{"n_layer": 16, "d_model": 320, "n_head": 10, "n_kv_head": 10, "head_dim": 32, "d_mlp": 1280, "vocab_size": 4390, "activation": "squared_relu", "norm": "rmsnorm", "norm_place": "pre", "norm_eps": 1e-05, "positions": "rope", "rope_base": 1020.0, "rope_fraction": 0.25, "qk_norm": true, "attn_scale": 0.199, "bias": "none", "tie_embeddings": "early", "parallel_block": false, "extras": ["local attention windows", "shifted keys", "gated attention", "value embeddings", "hashed n-gram embeddings", "an embedding shortcut", "learned residual scales", "capped logits"], "init": "normal", "init_std_qkv": 0.0217, "init_std_o": 0.0217, "init_std_up": 0.0217, "init_std_down": 0.0, "init_mimetic": 0.5, "optimizer": "adam_variant", "lr": 0.000833, "beta1": 0.95, "beta2": 0.95, "weight_decay": 0.033, "lr_head": 0.00751, "warmup_steps": 502, "schedule": "cos", "final_lr_fraction": 0.03, "batch_tokens": [16384, 32768], "seq_len": 1024, "doc_mask": true, "train_tokens": 412800000, "steps": 18179, "dataset": "wikipedia_en"}
Each number is 128 + 24 x the weight over its row's rms, rounded and kept within 0 to 255. Layers, rows and columns count from 0. The size above them is the row's rms in percent of the matrix's.

# layer 3 MLP down (transposed), 1280x320, rms 0.0719, rows 134-155, columns 160-319
size [ 39 105 104 110  98 109 103 103 104 106 114 105 101 110 102 106 100  37 116 108 102 105]
[[144 151 150 150 104 113 169 110 140  99 130 127 101 140 124 121  42 118 139 140 111 158 135 123 106 120 148 110 161 150 137  96 132 156 125 104 139  90 167 123 137 143 144 132 122 122 116 111 122 123 120 146 157 144 130 141 124 122 148  92 119 147 144 147 160  86 130 121  97  50 128 184 133 113 114 130  88 140 109 115 152 157 144 162 122 142 157 131  72 119 166 118 139 125 123 158 135 151 124 137 136 146 118 139 134 122 131  91 131 138 118 114 116  87 129 129 113 163 134 127 171 104 113 134 151  89 125 130 140 185 140 109 138  80  78 116 126 184 159 116 124 122 151 149 123 129 160 112 116 128 119  97  99 110  85  63 122 181 122 132]
 [117 136 138 160 169 107 113 118 139 138  95 123 103  77 171 130 141 140 165  95 123 127  98 138 155 155 139 137 101 209 133 143 129 136  98 151 128 134  97 159 130 142 168 174 107 101 112 110 111 140 125 175 112 144 130 141 142 126 108 124 164 155 186 122 140 135  85 104 125  94 118 142 132  96 132  82 151 142 139 134  99 120 125 145 121  82 144 128 128 126 132 111  92  95 103 159 111 124 154 131 161 138 165 116 123 125 153 107 135 129 150 135  89 136 158 114  95  91 156 120 115  75 113 107 145 131 152 137 141 121 117 142 155 127 154  98 121 126 121 155 132  96 110 112 161 130 129 106 136 157 126 124 175 123  97 176 122 119 154 199]
 [123 105 111 147 162 105 128 160 117 121 139 108 125 137 133 111 110 131 181 110  99 106 111 118 149 137 117 143 103 136 172 124 142 161 153 146 126 142  91 166 155 104  80 153 169  99 136 163 107 147 114 122 163 113  91 114 153 143  83 107 137 124 125 137 155 138 123 127 108 110 121 173 111 104 156 153 111 107 141 107 130 115 133 115 183 153 145 142 121 156 131 200  78 110 132 110 106 159 135 138 150  94  99 165 153 115 129 106  95 133 152 127 155 115 132 124 119 182 166 162 115 144 144 143 144  88 150 121 172 115 114 138 131 135 159 142 153 106  98 145 129 171 136 117 115 162 119 166  87  85 113 102 158 152 147 139 170 119 100 147]
 [134 170 131 125 129 154 172 126  94 115 125 102  86 145  96 141 142 136 138  83 135  68 111 128 160 141 143 138 130 155 115 101 126 105  75 138 112 103 141 140 130 107 128 163 125 131 114 103 132 139  99 145 135  78 133 134 141 141 113 122 111 121 121 152 135 140 108 153 130 143 109 190 181 147 134 134 132 166 129 144 114 151  78 159 128 146 143 129 124 145  99 114 102 117 144 116 133 115  99 182  98  80  93 173 141 122 129 116  91 119 107  98  86 119  99 169 122 178 128 126 119 124 100 126 136 126 107  85  99 148 126 133 129 106 123 126 128 140 114 135  96 146 138  84 125 117 170 154 129 136 147 134 136 125 154 109 109 109 139 102]
 [123 124  93 129 151  93 120 148 120 149  75 119  94 118 154 118 175 120 120 139 121 114 166 149 120 135 150 104 124 128 158 116 111 195 102 101 105 129 131 115 111 120 112 133 171 104 126 130 142 163 117 118 124 105 141 160 128  83 123 135 151 147 158 126 148  88  87 101 119 115 102 121 137 103 137 189 139 134 181 107 137 144 121 126 124 125 124 125 112 114 121 102 137 104  74 148 157 108 138 178 143  76 121 112 122 145  96 112 122  97  79 143  99 151 154 108 121 120 152  88  91 132 129 103 161 151 124 127 148 109 160 102 123 127 148  88 140 154 135 120 167 138 130 123 120 139 121 146 154 134 120 153 112 105 115 124 138 172 145  93]
 [ 91  83 129 141 119 150 173 175 141 114 100 126  99 107  98 133 103  97 148  97 173 133 112 114 153 112 125 151 133 141 133 173 155 107 149 161 125  93 130 146  95 170 109 141 131 158 138 155 106 126 109 161 117 174 112 107 148 126 124 152  68 168 155 115 120 132 143 118 132 137  80 105 130  84 117 112 119 164 146  96  89 112 184 140 120  65 122  94 100 135 128 126 152 127 114 138 140 150  80 131 153 134 111 143 172 115 126 122 127 100 153 136 146 133 129 158 120 127  92 110 138 137  94 121 125 114 123 150 155 119 120 117 156  59 143 134 121 137 146 147 126 127 141  70 117  86 142  94 143 152 163 152 150  69  80 144 108 129 127 149]
 [146 117 108 169 136 171 162 153 152 123 108  83 166 113 106 172 155 109 185 149  82 136  95 127 155 125 146 119 106 139 107 123 141 160 124 156 136 133 101  77 108  96 139 157 141 132 112 112 116 130 135 139 106  70 105 150 105 129  96 169 137 116 106 126 123 183 125 129 136 126 152 106 100 111 142 169 136 147 121 177 144 148 164 131 128 101 120 120 183 150 125  61  96 171 120 105 126 136 151 113 117 114 129 118 100 133  94 147 118  85 141  89 135 120 130 104 148 116 142 146 166 112  84  74 119  89 111 145  89 124 147 133 125 108  75 143 146 146 144 114 134 124 108 175 130 115 133 114 128  97 164 163 171 153 145 149 130 131 145 147]
 [118  52 112 135 109 109 125 143 138 134  94 133 111 156 137 107 166  97 119 136 172 150 122 117 114 120  98 134 144 119 138 121 131 121 181 136 121 129  92 117 170  95 156 109 100 162 124 126 143 110 159 167 170 149 166 114 126  66 125 130 122 138 126 115 193 128 104 156 146 124 171 168 140 121 116 144 146 137 135 113  82 146 133 135  93 152 166  68  97 131 121 128 179 122 148 149 118  98 129 158 111 121 130 104 117 118 147 113 143 110 106  82 143 112 114 115 138 112 100 129  99 176 102 129 124 116 104 108 147 168 137 155 158 132  76  99 139 107 122 164 146 105 142  92  77 103  75 124 132 152 108 137 157 116 105 100 140 123 144 136]
 [136 124 163 125 151 141 158 143 121 144 115  92 142 139 134 108  83  96 156 103  90 133 134 134  87 139  97 137 119 174 127 188 137 116  96 157 134 129 151  85 145 127 124 142 126  90 144 156  96 104 116 127 160 101 100 130 119 116 139 139 139 141 151 118 128 107 136 120 116 125 140 151 157 154 141 127  82 159 103 158 164 126 156 107 116 125 144 134 170 140 163 150 146 111 161 113 153 115  97  93 143 112 137 126 165 133  92 148 131 128 148 127 125 145 174 156 122 158 140 151 151 115 117  89 129 160  95 128 139 165 167 158  89 100 119 147 132 144 140  87 176 164 114 148 143 120 118  79 139 179 164 137 142 147 114 150 113 172 172  86]
 [174 107 107  93 165 111 126 115 138 117 114 131 140  90 134 115 105 129 153  84 145 111 137 133 130 123 154 109 108 131  68 116 118 149 140  89 110  84 100  80 115 106 115 172 137 125 117 131 111 120 125 136 130 121 102 139 121 117  96 154 115 140 123 124 110 121 138 120 147 101 129 174 134 118 120 129  85 141 135  92 114 147 156 135 156 145  97 139 125 120 121 143 168 114 146 142 102 117  76 109 108 126 144  72  83 100 107  65  88  94 125 128 101  78 124 128 118 136 150 148  96  94 122 128 139 130 161 150 143 139 118 140 135 133 107 176 152 135 135 123 101 154 107 137 132 137 109 123 131 144 126 126  94 106  77 157 130 166 116 168]
 [132 137 128 147 110 159 117 143 123 100 176 129 119 111  70  88 136 139 130  98  99  99 157 155  80 127 125 167  89 110 145 143 139 111 133 107 108 104  95 146  92 131 102 126 106 113 141  92 150 127 137 146 111 135  75  88 168 126 121 124 137 103 116 134 106 101 142  86 117 114 166 125 153 148 141 140 113 179 145 143  89 161  86 119 145 132 146 126  92 166 125  87 122 151 110 114 120 135 124  81 120 143 133 158 115 145 103 140 100  95 155 103 120 125  76 138 105 168 109 116  90 157  92  87 159 141 127 124 127 104 153 145 110  93 129 118 144  95  91 134 129 134  86 146  55 114 123 127 100 111 107 131 136 153 160 152 117 100 107 117]
 [111 152 141 163 170 119 144 200 140 117 168 150 156 149 113 121 122 163 160 135 183  96  92 112 108 104 162 151 137 104 139 117 125 148 144 132 108 139 126 128 147 146 116 127 129 151 154  96 173 118 144 108 118 129 108 133 177 118  93 121 127 145 104 135 146 126 124 142 156 122 132  76 130 114 139  90 126 107 107 124 156  85 152 156 130 148 101 155 151 111 100 140 103 133 162 155 151 110 157 151 107 142 142 139 114 183 117 179  87 132 145 123 150 163 136 136 155 146 165 103  81 170 110  92 130 141 166 137 123 157 119 131  96 144 159 147 125 128 173 108 163 135  99 165 139 149 117 121 141 141 140 105 150 124 134 154  50 107 158 149]
 [129  92 127  91 126  98 164 121 145 117 166 150 114 127 142  56 165 136 137  99 164 119 139 146 147 114  91 126 144 142  86 143  99 103 144 160  76  92 105 140 149 147 148 152 158 144 141 136 116 155 129 116 197 131 154 124 115 134  98 130 109 125 163 120 167 148  95 109 123 167 154 125 142 110 136 148 115 113 132  97 138  97 134 139 114 127 146 119 162 136 140 108 162 156 145 178 133  91 117  94 141 137 143 127 105 143 124 122 132 109 127 117 116 151  97 134 107 140 138  96 115  86  96 103 118 120 137 125 107  82 144 134 139  96 178 106 130 156 143 128 147 141 118  81 112 122 126 108 171 129 156 110 146  75 114 143 122 115 121 148]
 [142 125 104 119 143 112 164 110  73 125 140 146  98 131 123  98 156  80 172 117 175 130 149 104 115 109 157 126 137 153 115 139 130 133 158 122 123  95 136 155 113 165 100 134 142 118 170 149 120 100  95 120 127 153 163 123 138 125 153 138 150 132 115 195  73 159 126 131 128 104 114 127 153 168 112  89 110 128 115 146 148 149  97 108 141  90 160 123 145 123 133 119 123 114 115  72 177 158 142 122 203 140 128 134 113 160 137  81 123 132 117  95 157 150 103 165 159 158 149 100  96 132 103 161 144  91 133 128 124 133 167 145 126 106 122 148 132  56 120 145 138 168 116 159 109 132 145 104 146 144 117 144 134 123 151 111  87 105 130 170]
 [163 142 105 140 131 133 113 137 141 174 116 144 102 122 134 116 206 144 154 116 158 137 117 117 145 117 157 110 140 126 127 121  99 137 148 168 137 132 125 139 108 101 109 108 150 117  83 110 100 136 144 115 122 138  96 135 103 102 120 119 130 123 148  96 115 133 135 137 104 128 150 143 139 118 134 136 148  89 132 127 161 120 132 145 159 137 109  77 115 176 116 169 138 107 142  81  99 137 123 156 122  97 140 167 134 136 128 117 134 138 105  91  98 138 114 109 123  89 113 114 121 137 169 165 152 102 119 145 134 151 130 122 112 148 123 124 166 158 114 147  72 115 136 148 116 105 145 175 159 125 141 121 110 139 148 135  81 121  99 136]
 [156 124 131 117 126  87  94 120 108  97 110 115  85 126 116  95 138 146 142 115 119 165  98 119 129 121 140 147 142 144 121 121 161 150 101 116 152 126 169 109 167 123 142 120  90 149  93 132 119 166  96 121 154 178 144 117 141 148 123 148 127 160 129 111 170 113  87 132 156 125 101 137 181 144 114 102 156 129 154 143 135 103 149 105 128 124 130 154  68 133 143 127 117  89 146 105 132 145 182 113  95 124  88 145 114 133 144 121 116 184 142 138 115 162 158 133  97 116 129 108 205 157 136 171 146 143 153 131  98 131 153  70 130 119  67 149 141 113 143  95 141 123 167 129 167 105 106 138 118 121 118  95 107 136 122 151 112  80 152 118]
 [130  87 191 128  98 137 109 151 136 147 104 143  94 134 122 116  99 155 130 119 141  79 143  94 114 116 120 110 152 160 141 139 129 117 137 147 134  91 139  90 158 104 121 159 157 142 131 131 115 111 120 190 106 133 114 132 126  98 136 152 121 179  96 119 170 133 108 145 145 133 111 167 183 154  86 166 122 137 126 156 128 187 136  98 131 129 110 133 122 118 135 118 204 109 105 136  66 149 117 122 100 120 144 106  96 119 140 157 117 140 122 147 112 126 140  89 150 149 167  98 125 134 126 153 134 127 116 128 140 141 120 118 160 142 139 101 159 127 148 166 105 126 131 110 159 148 108  92 139 132 146 125 113 109  82 199 124 162 106 134]
 [140 122 122 162 161 141 123 129 117 141 167  69 123 129 171 106 121 145 139 187 122  55 100 110 123 149 126 157 139 121 141 124  97 137 160  83 104 147 202  81 144 182 121  96 119 116 135 138 127 110 134 141 139 140 111 145 116 120 154  93 172 115 107 144 150 114 131 116 150 139 137 157  99 125 111 136 112 167 150 138 135 148 132 157 116 129 128 104 122  97 114 110 119 102  75 135 149 145 151 143 140 127  91 123 111  81 136 104 151 120 113  77 118 147 123 117 131 130 123 111 142  87 131  88  62  83 157 141 152 111 138 113 139 141 110 160 121 125 113 129 161  94 128 130 157 123 103 143 154 105  90 114 144 119 142 144 163 141 145 140]
 [116  88 144  92 120 116 118 125 129 106 147 171 155 129 112 112 153 174 136 126  97 143 158 158 124 201 138 143 107 134 139 135 129 123 106 152 139 150 174 141 109  99 149 127 116 127 144 112 130 105  94 121  94 153  89  83 133 125 142  86 129  90 125 155 152 137 110 125 107 123 121 180  75 138 171 109 148  93  91 135 141 113  94  74  65 155 154 142 128 120 127  95 114 132 130 102 172 108 103 146 150 135 141 132 114 106  98  86 118 167 116 118 147 103  89 172 154 153 125 138  94 139 113 105 141 116 127 149 161  64 128 147 138 146 126 120 139 144  90 184 146 119 146 175 149 125 149  95 173 139  79 109  94 123  87 142 123 116 145 156]
 [124 153 169 116 143 100 105 127  95 112 155 146 102  77 146 142 131 124 127 131 122 152  93 104 146  80 119 104 104 127  87 126 112 105 148  88 129 158 103 153 122 163  94 150 166 160 137 125 109 106 158 155 170 117  98 119 169 123  90 118 106 150 180 138 142 155 115 102 137  85 121 120 119 133 104 122 134 106 146 139 162 119 122 109 120  98 165 143 122 132 159 178 119 150 154 162 105 150 128 142 136 112 147 118  93 116 106 126 125 138 186 117  91  97 101 122 135 101 153 134 141 177 117 121 149 133 153 121 130 141 131  80 137 137 127 117  94  99 141 103 146 164  89 121  98 126 124 122 155 181  92 131 157 107 143 124 140 109 117 142]
 [131 121 152 121  89 142 104 136 104 141 136 153 120 107 143 132 107 124 157 129 119 113 122 114 120 120 137 144 100 177 104 106 119 122 148 164  87 140 106 144  68 160 130 128 132 137 172  85 147 151 158 125 131 141 110 147 113  97  92 151 154 121 135  86 126 124 116 163 112 127 146 106  78 148 133 156 169 130 124 124 134 160 138 129 150 150 127  88  90 146 112  98 143 101 104 140 111 102 126 101 133 108 157 140  96 143 112 121 115 134 124 100 153 134  67 126 130 143 123 165 140 181  93 135 146 166 106 164  91 109  96 165  84 129 138  77 182  95  75 134 166 146 103 200 141 141 117 144 154 165 116 105 123 153 161 164 176 125 126 123]
 [111 129 148 151 131 147 126 119 118 147 159 100  98 122  94 120 143 106 157 128 143 159 132 145 115 130 129 107 113  96 123 166 104 146 149  98 133 162 137 134 103 182  82 126 116 126 169 117  90 118 117 118  71 121 136 111 149 106  88 124 143 141 103 111 132  92 100 140  64 124 114 155 134  95 129 152 115 114 116 149 109 100 148 141 163 133 124 121 109 121 119 181 105 162 108 136 136 124  97 141 135 170 163 123 111 137 140  96 151 117 110 130 152 121 109  83 129 158 168 108 140 154  68 114  60 111 119 147 127  75 146 150 123 140 126 185 158  97  98  88 116 133 115 110 119 125 142 163 130 152 137 128 169 114 129 181 113 100  74  96]]
# layer 3 MLP up, 1280x320, rms 0.0785, rows 135-155, columns 160-319
size [106 102 105  91 112  99 103  99 103 119  96  94 109  89 105  95  45 123 112  95 100]
[[118 135 126 135 116 102 115 117 179 132 122 112 129 120 141 133 169 130 116 156 124  96 140 125 144 174 137 126 132 122 109 172 151 120 108 128 141 124 180  89 104 117 163 142 141 116 115 137 120 131 183 136 142 103 117 119 151  92 159 132 107 139 141 117  98 132  89 113 148 134 127 142 161 116 130 120  99  91 105 127 111 123 112 111  76 148 111 142 142 117 140  98 159 112 120 137 140 151 146 135 125 108  76 147 190 158 123  93 105 141 179 132  74 121 145 109 107 133 169 122 151 112 116 156 154 154 151 161 135 170  90 104 119 143 184 115  80 161 133 120 134  80 133  95 148 125 119 147  77 130 147 127  92 181 194 106 120 159 155 157]
 [145 139 109 161 140 140  97 144 107 106 118 121  92 140 117 108 122 154 139  92 172 112 106 115  97 102 149 120  94 132  86 149 142 141 130 125 159 125 144 150 164 122 134 136 126  98 103 110  47 137 149 124 134 154 109 118 146 138 101  75 141  86 136 134  99 173 115 115 125 148 134 150 111 114 155  83 171  89 137 158  76  97 115 117 107 114 128 133 105 154 115 152 111 101 147 103 144 107 124 155 110 102 104 142 134 161 137  98 134 126  97 102 146 106  99 120 168  62 174 139 153  71 155  85 145 153 147 117  85 100 141 117 127 114 144 141 131 133 134 154 136 119  91 132 173 120 203 161 135 134 122  93 113 162 143 145 164 128 148 165]
 [126  92  82 107 138 134 100 106  90 144 106 103 124 144 125 136 150 136 134 116 165 106 104 107  97 159 109 127 134  96 132 181 114 108 137 141 139 100 153 160 138 105 158 148 140 137 182 155 137 134 143 109 135 135 136 151 117 133 107 122 117 172 117  84 137 114 167 142 210 132 112 129 109 103 133 103 160 139 121 149 132 155 114 141 138 104  86 148 121 132 108 136  99 119 111 123 187 171 134 149  95 128 103 164 178  85 141  85 138 113 148 121 109 147 141  94 154 105 133 115 151 143 154 167 110 128 195 107 118 141 148 113 115 147 149 125 113 115 116 110 151 119 161 113 155 112 161 161 120  94 142 145 100  94 166  76 149 130 142 154]
 [147 103 153  88 127  51 109 132 126 154 148 144 115 143 155 147 108 134  83  74 129 122 140  73  48 135  92  87 118 123 174 153 148 108 105  95  81 162 107 176 108 102 138 155 167 131 128  98 120 109 105 147 161 103 106 178 118 157 150 125 163 125 161 138 140 123  85 118 149 124  88 115 123 115 143 122 164 140 127 121 115 150 105 139 149 100  83 171 104 154 141 155 112 147 135 138 165 145 117 137 161 113  94 120 159 111 145 155 135 108 127 121 154 100 137 127  86 117 121 163  81 104 138 120 144 105 132 118 143 117 153 119 147 126 137 132  82 168 140 107 133 149 157 109 146 151 128 100 137 163 128 140 124 127 133 163 113 143 146 146]
 [118 156 138 169 117  84 172 137 138 110  90  82 121 139  92 141 189 110 127 131 135  87 146 145  86 130 101 113 159 128 143 176 121 118 107  66 121 141 145 131 140 127 159 112 124 162 124 146 128 125 152  78 127 127  84 135 113 156 120 103 107 176 146 136 107 144 147  88 119 138 115  97 105 126 115 116 119 115 118 109 128  80 122 174 155 121 134 117 146 113 115  77 104 138 116 100  91 133 154 110  90 124 146 153 161 104 135 122 133 122 147 127 140  99 115 111 160 125 134 186 147  79 158 141 136 132 142 121 158 132 102 145  94 135 125 140  89 119 151 167 144 145 122  85 155  92  97 107  86 156 164 115 142 124 123 153 128 178 111 128]
 [112 138 104 171 151 111  93 118 168 145  94 121 103 130 104 131 137 160 153 127 108 106 110  95 124 140 110 117 104  78  94  90 164 152 124 117 122 122 129 191 188 131 113 112 120 117  99 116  79 114 105 136 126 102  90 136 167 130 127 139  54 140 128 114 102 135 156 141 171 103  93 151 150 125 127 133 125 144 138 104 151 123 114 100 170 103 104 119 165 160  98 127  80 137 152 112 109  92 159 141 120  91 130 172 137 153  97 100 134 106 148 118 130 131 170  93 183 106 161 143  90 126 147 121 100 125 122 154 133 129 147 130 115 149 132 161 132 148 137 136 144 114 128 131 160 142 167 103 110 116 128 130 109 148 158 130 125 151 114  89]
 [121 141 117  80 118 120 142 142 105 152  93 119 125 137 118 147 118  89 132 133 139 110 132  98  80 118 160 178 140 144 140  98 106 127 125 147 113 117 128  97 186 149 118  91 158 134 129 141  80 141 178 116 105 148  89 143 123 107 122  91 165 120 127 117 114 135 122 144 107 183 154 139 125 111 116  99 153 160 151 174 102 134 122 143 129 109 142 131 143 158 105 122 134 111 120 135 102 140 164 136 114 146 120 125 147 153 151 101  94 146 157 143 142  96 141 155 164 113 141 120 147 127  86 116 159 119 105 155 125 116 160 117  99 178 127 161 122 116 155 103 157  90 107  96 140 104  86 118 171 135  95 109  91 111 123 125 138 150 134 123]
 [106 149 141 113 123 122 111 123 148 166 108 108 138 154 156 172 131 148 144 125 126 100  86 109 125 150 100 141 173 118 104 157 116 163 120  67  82  89  90 134 132 126 136 125 158 129 167  91 114 118 146 147 119 101 122  85 121 167 159 113 127 106 165 133 117 107 112 178  96 123 107  58 146 151 111 134 128 112  89 160 104 148 127 111  80 110 146 114 127 111 148  91 154 110 157 151 120 122 149  87 144 128  84 110 168 157 155 125 172  88 129 138 112 131 138 132 162 105  99 148 143 105 185 116  95 123 129 142 121 101 135 151 138 141 123 156 118 115 167 151  97 119 117 102 104 119 160 130 116 155 141 155  96 145 121 129 108 154 135 138]
 [127 131 149 141 146 100 149 117  92 114 118 139 126 100 100 139 162 121 127 119 133 123 120 124 106 134 151 136 129 117 172 115 109 114 128  99 114  99 137 125 126 132 118 141 200 144 152 131 133 134 160 123 122 133  91 126 131 121  97 119 104 150 161 139 137 117 133 171  98 130 123 122 149 136 148 112 120  95 179 168 148 125  91 143 119 148 130 126 146 129 119 123  67 104 138  94 158 182 184 152 122 123 127 135 142 118  98 133 147 118 146 138 119 140 122 148 122 149 117 120 155 124 150 150 125 129 156 128 160 178 128 129  58 131 119 129 127 174  97 180 107 123 155 100 168 100 166 138  36 148  83  89 135 169 181 168 116 134 148 112]
 [134 130 142 105 150 121  98 158 165  96 129  91 124 130  95 104 113 120 100 127 103 110 114 130  81  87 118 151 105  94 114 138 113 171 107 118 150 142 154 134 168 118 114 144 116 146 123 131 164 133 178  86 119 113  77 106 112 128 153  85 133 133 158 145  88 130 112 118 137 110 128 142  97 153 119 126 136  90 137 158  95 160 134 122 117 133 102 165 143 154 148 103  97 134 165 116 155 157 182  89 104 119  96 135 137 151 114 107 104 126 186 154 153 104 130 167 156 117  97 117 119 157 115 156 127 138 171 139 147 113 130 116  82 159  95 120 130 125  83 185 136 125  92 143 120 138 124 128  75 140 145  87 152 132 204 147 146 154 100 108]
 [ 87 102 111 104 159 109 114  52 122 143 108 112  72 153 120 123 131  89 119  71 155 116 135  99  99 149  94 106  98  82 144 136 107 144 120 122  90 153 130 133 118 129 133 114 114 154 114 155  96 117 151 107 120 134 112 142 150  98  98 138 112 135 146 130  84 139 119 140 175 101  81 151 178  89 129 148 116 161 117 157 121 144 113 149 166 137 133  84 146 135  98  92 114 110  97 119 121 142 173 119 102  88 127 131 140 135 149 106 110 138 147 127 126 119 122  97 163 128 160 109 137  83 169 149 134 157 144 119 147 139 137 134  90 145 180 139  80 141 141 134 114 115 102 121 120 102 134 116 116 148 140 160 119 118 154 104 156 128 131 168]
 [136 130  84  73 151 138 143 181 160 112 113 110 131 142 119 141 135 169 114 178 129 125 126 133 158 175 126  72  87 101 164 136 140 130  61 106 108 132 139 115 160 142  91 121 135 128 118 182 139 109 137 184 120 130 124 128 131  94 130 134 125 106 173 153 133 157 122 132 109 139 126  91 142 153 133  92 180 164 135 174 109 136 160 138 139 121 113 154 158 125 161 100 107 127 122  84 123 111 127 120  79 124 143 120 143 163 151 137  84 143 145 159 114  81 116 127 115 106 112 104 152 110 108 159 106 117 172 120 131  97 159 111 100 116 113 129 123 111 109 120 153 150 120 117 122 150 165 124 148 170 147 127 122 115 166  89 171 123 137 104]
 [112 139 101 158 119 136 143 131 164 115 111 101 147 124 123 138 176 132 103 116 124 140 163  92 111 149 179 115  95 105 137 116 147 144 113 136 144 125 146 151 109 111  91 166 164 124 140 183 130 148 141 109 151 108 128 146 177 146 137  64 139 119 158 120 148 137  94 161 107 115 167 122 137 137 139 146 116 110 147 136 102 162 143 128 138 164 139 132 177 126 108  97 137 100 145  84 153 156 157 119 107 163 117 164 149 102 138 111 124 137 109 143 125 150 173 126 149 139 134 126 130 136 129 142 107 161 133  93 160 152  75 124  55 158 162 119 121 147 125 181  92 110 157 107 107 135 132 115 101 145 104 146 144 159 147 152 138 172 150 151]
 [140 137 114 105 167 118 122 165 143 121 108 120 150 130 118 170 172  85 129 127 114 103  91 116 121 151 126 135 100 113 162 171 147 127 151  81 149 125 146 158 110 146 161 102 137 117 156 111  98 120 121 129 102 104 148 103 150 122  96 144 114  86 130 196 100 158 102 122 161 147 141 115 110 135 151 144 143 145 137 127 128  98 143 144 119 149  91 155 139 120 124 143 102 152 113 108 118 130 160  99 120 110 115  98 117 164 145 154 119 148 141 114  71 148 158 119 108 119  76 135  93 108 142 120 105 124 154  96 161 121 114 136 104 142 101 188 150 196 147 133 123 118 159 138 162 110 135  56  88 143 154 147 143 115 112 147 111 130  93 170]
 [ 80 128 136 105 143 152 122  86 123 155  91 117 143 120 123 149 126 122 113 129 132 127 100 108 113 156 119 153 160 116 141 146 163 103 103 124 104 109 152 193 102 118 130 160 135 144 145  90 142  77 139 110 135 144 140 165 119 119 120 101 151 150 137 122 132 121 153 120 169 135 181  85 125 108 122 110 106 115  72 156 122 113 128 165 116 122 128 122 142 105 127 121 125 132 133 138 117 139 101 148 145 120 136 118 150  96  99  78 129 143 140 122 148 115 118 123 127 161 144 139 131  95 128 153 149  98 141 121 135 108  89 112  94 126 197 135 123 109 147 120 127 137 129 126 133  98 134 121 121 111 116 137 159 141 147  94 131 132 137 110]
 [139  87 120 159 127  70 121 119 147 158 156 166 152 101 163 156 115 157 113 142 127 162 139  98  77 142 112 111 110 126 170 137 142 128  93 140 141 118 130 125 148 128 158 101 163 135 130 125 126 131 137  93 135 105 119 191 104 125  92 119 121 145 142 118 103 114 145 140 117 104 190 116 141 129  99 105 147  82 144 171 134 153 142 134 150 118 105 149 120 102 107  66 124 139 142 162  99 136  96 139 131 128  89 144 130 103 140 127 126 130 146 172 140 123  91  84 152 122 135 107 137 117 130 111 125 143 111 140 155 117 133 159 136 147 124 112 157 110 154 138 126 146 125 134 152  73 168 130 116 175 173 160 124 155 133 159 139 148 118 144]
 [118 134 114 102 154 114 112 112 152 139 145 145 109 134 143 148 154 106 166 116 131 127 119 119  81 152 122 141 117  98 102 172 155 153 107  91 117 170 131 125 165  97 147 110 116  88 130 153 111 134 163  99 130 144 103 109 122 141 133  96 130 111 136 128 103 143 121 108 151 117 112 103 125 100 135  83 147 120 153 141 100  72 102 170  98 122 110 172 138 151 107 136 102 168 144 121 120 119 164 148 128 135  96 135 167 130 130  73 148 113 144 162 127 106 117  97 164 105 127 130 122  91 165 138 140 142 143 135 160 138  98  96 101 140 115 122  87 135 153 151 100  58 130  70 168 111 137 110 131 161 110 117  88 109 158 120 147 154  95 114]
 [124  84 117 108 117  90 122 127 159 157 131 163 122 128  94 129 148 141 126 129 105 116 106 145 124 169 151 178 102 134 126 164 140 121  99 114 115 122 159 158 134 131 142 139 138  98 140 153 153 111 130  99 136 113  95 128 132 131 169 119 110 162 157 136 129 112 119 139 143 120 172 140 147 112 162 114 130  93 141 127 112  92  90 118 153 154 119 126 119 105 160 104 120 133 144  65 190 101 127  93 136 128 101 171 166  95 110 120 127 146 161 125 115 134 125 146 155 134 167 104  97 165 136 176 138 142 119 123 153 133 129  90  97 109 106 116 127 128  90 148 128 127 166 126 135 131 161 108  73 105 130 140 107 134 129 105 108 167  79 184]
 [132  81 125 151 143 107 126 125 165 116 114 108 122 128 116 116 132  94 123 125 132  72 147 158  69 142 140 138 149  68 158 101 167 155  92 137 123 112 163 144 128 125 157  92 119 121  74 164 124 171 127 139 113 128 132 141 124 129 113 127 123 156 165 130 142 149 117 119 157 106 126 151 136 128 181 122 125 144 139 138 134  75 132 149 115 169  95 104 124 122 121 108 136 120 126  97 136 121 170 116  89 136 128 168 155 171 119 137 115 146 158 176 141 126 122  89 146  84 149 155 143  77 140 130 115 147 154 162  97 146 136 147 127 148 175 113 140 164 125 146 175 100 140  80 150 117 130 129  88 147 164 113 146 108 165 140 171 155 116 113]
 [167 148 137 126 136 120 102 126 121 141 130  96 116 143 130 106 123 139 143 109 148 150 106 142 121 127 123 141 115 120  55 158  78  98 158 132 119 139 107 169 110 135 110 126 114 114 104  86 152 134 136 137 152 125 123 126 124 159 131 131 105 155 153 117 134  94 135 124 137 113 126  91  91 112  96 123 127 131 127 158 126 154 118 140 153 125 128 145 165 146 138 135 116 172 139 129 110 145 111  85 137 143 124 104 188 113  59 125  96  96 124 120 140 108  84 159 181 126  88 126 117 122 146 103 134 130  86 146 128 132 117  78  98 119 103 131  87 100 132 193 133 121 108 149 138 156 126 119 112 124  89 100 137 135 164 103 115 143  71 162]
 [156 120 150 153 127 136 146  90 129 139 147 159 147 154 147 133 111 114 136 113 126 109  82 154 141 158 156  81  92 121  80 135  89 111 151 133 172 103 171 165 122 140 134 117 102 116 108 129 121 150 132 136 131 156 101 136  99 103 140 113 161 149 111 136 104  91 113 165 153 184 121 116  99 128 117 133 144 133 170 171 102 115 134 160 169 126 141 148 139 137 160 104 169 150 124 111 164 154 119 108 145 110 138  95 127 155  63 107 147 120 117 124 144  93 148 139 183 145 122 129  74 149 117 118 141 112 121 137 109 155  96 144 121 134 107 156 149  96 125 122  80 144 131 133 128 137 127 172 115 141 114 117 136 125 129 122 114 132  71 145]]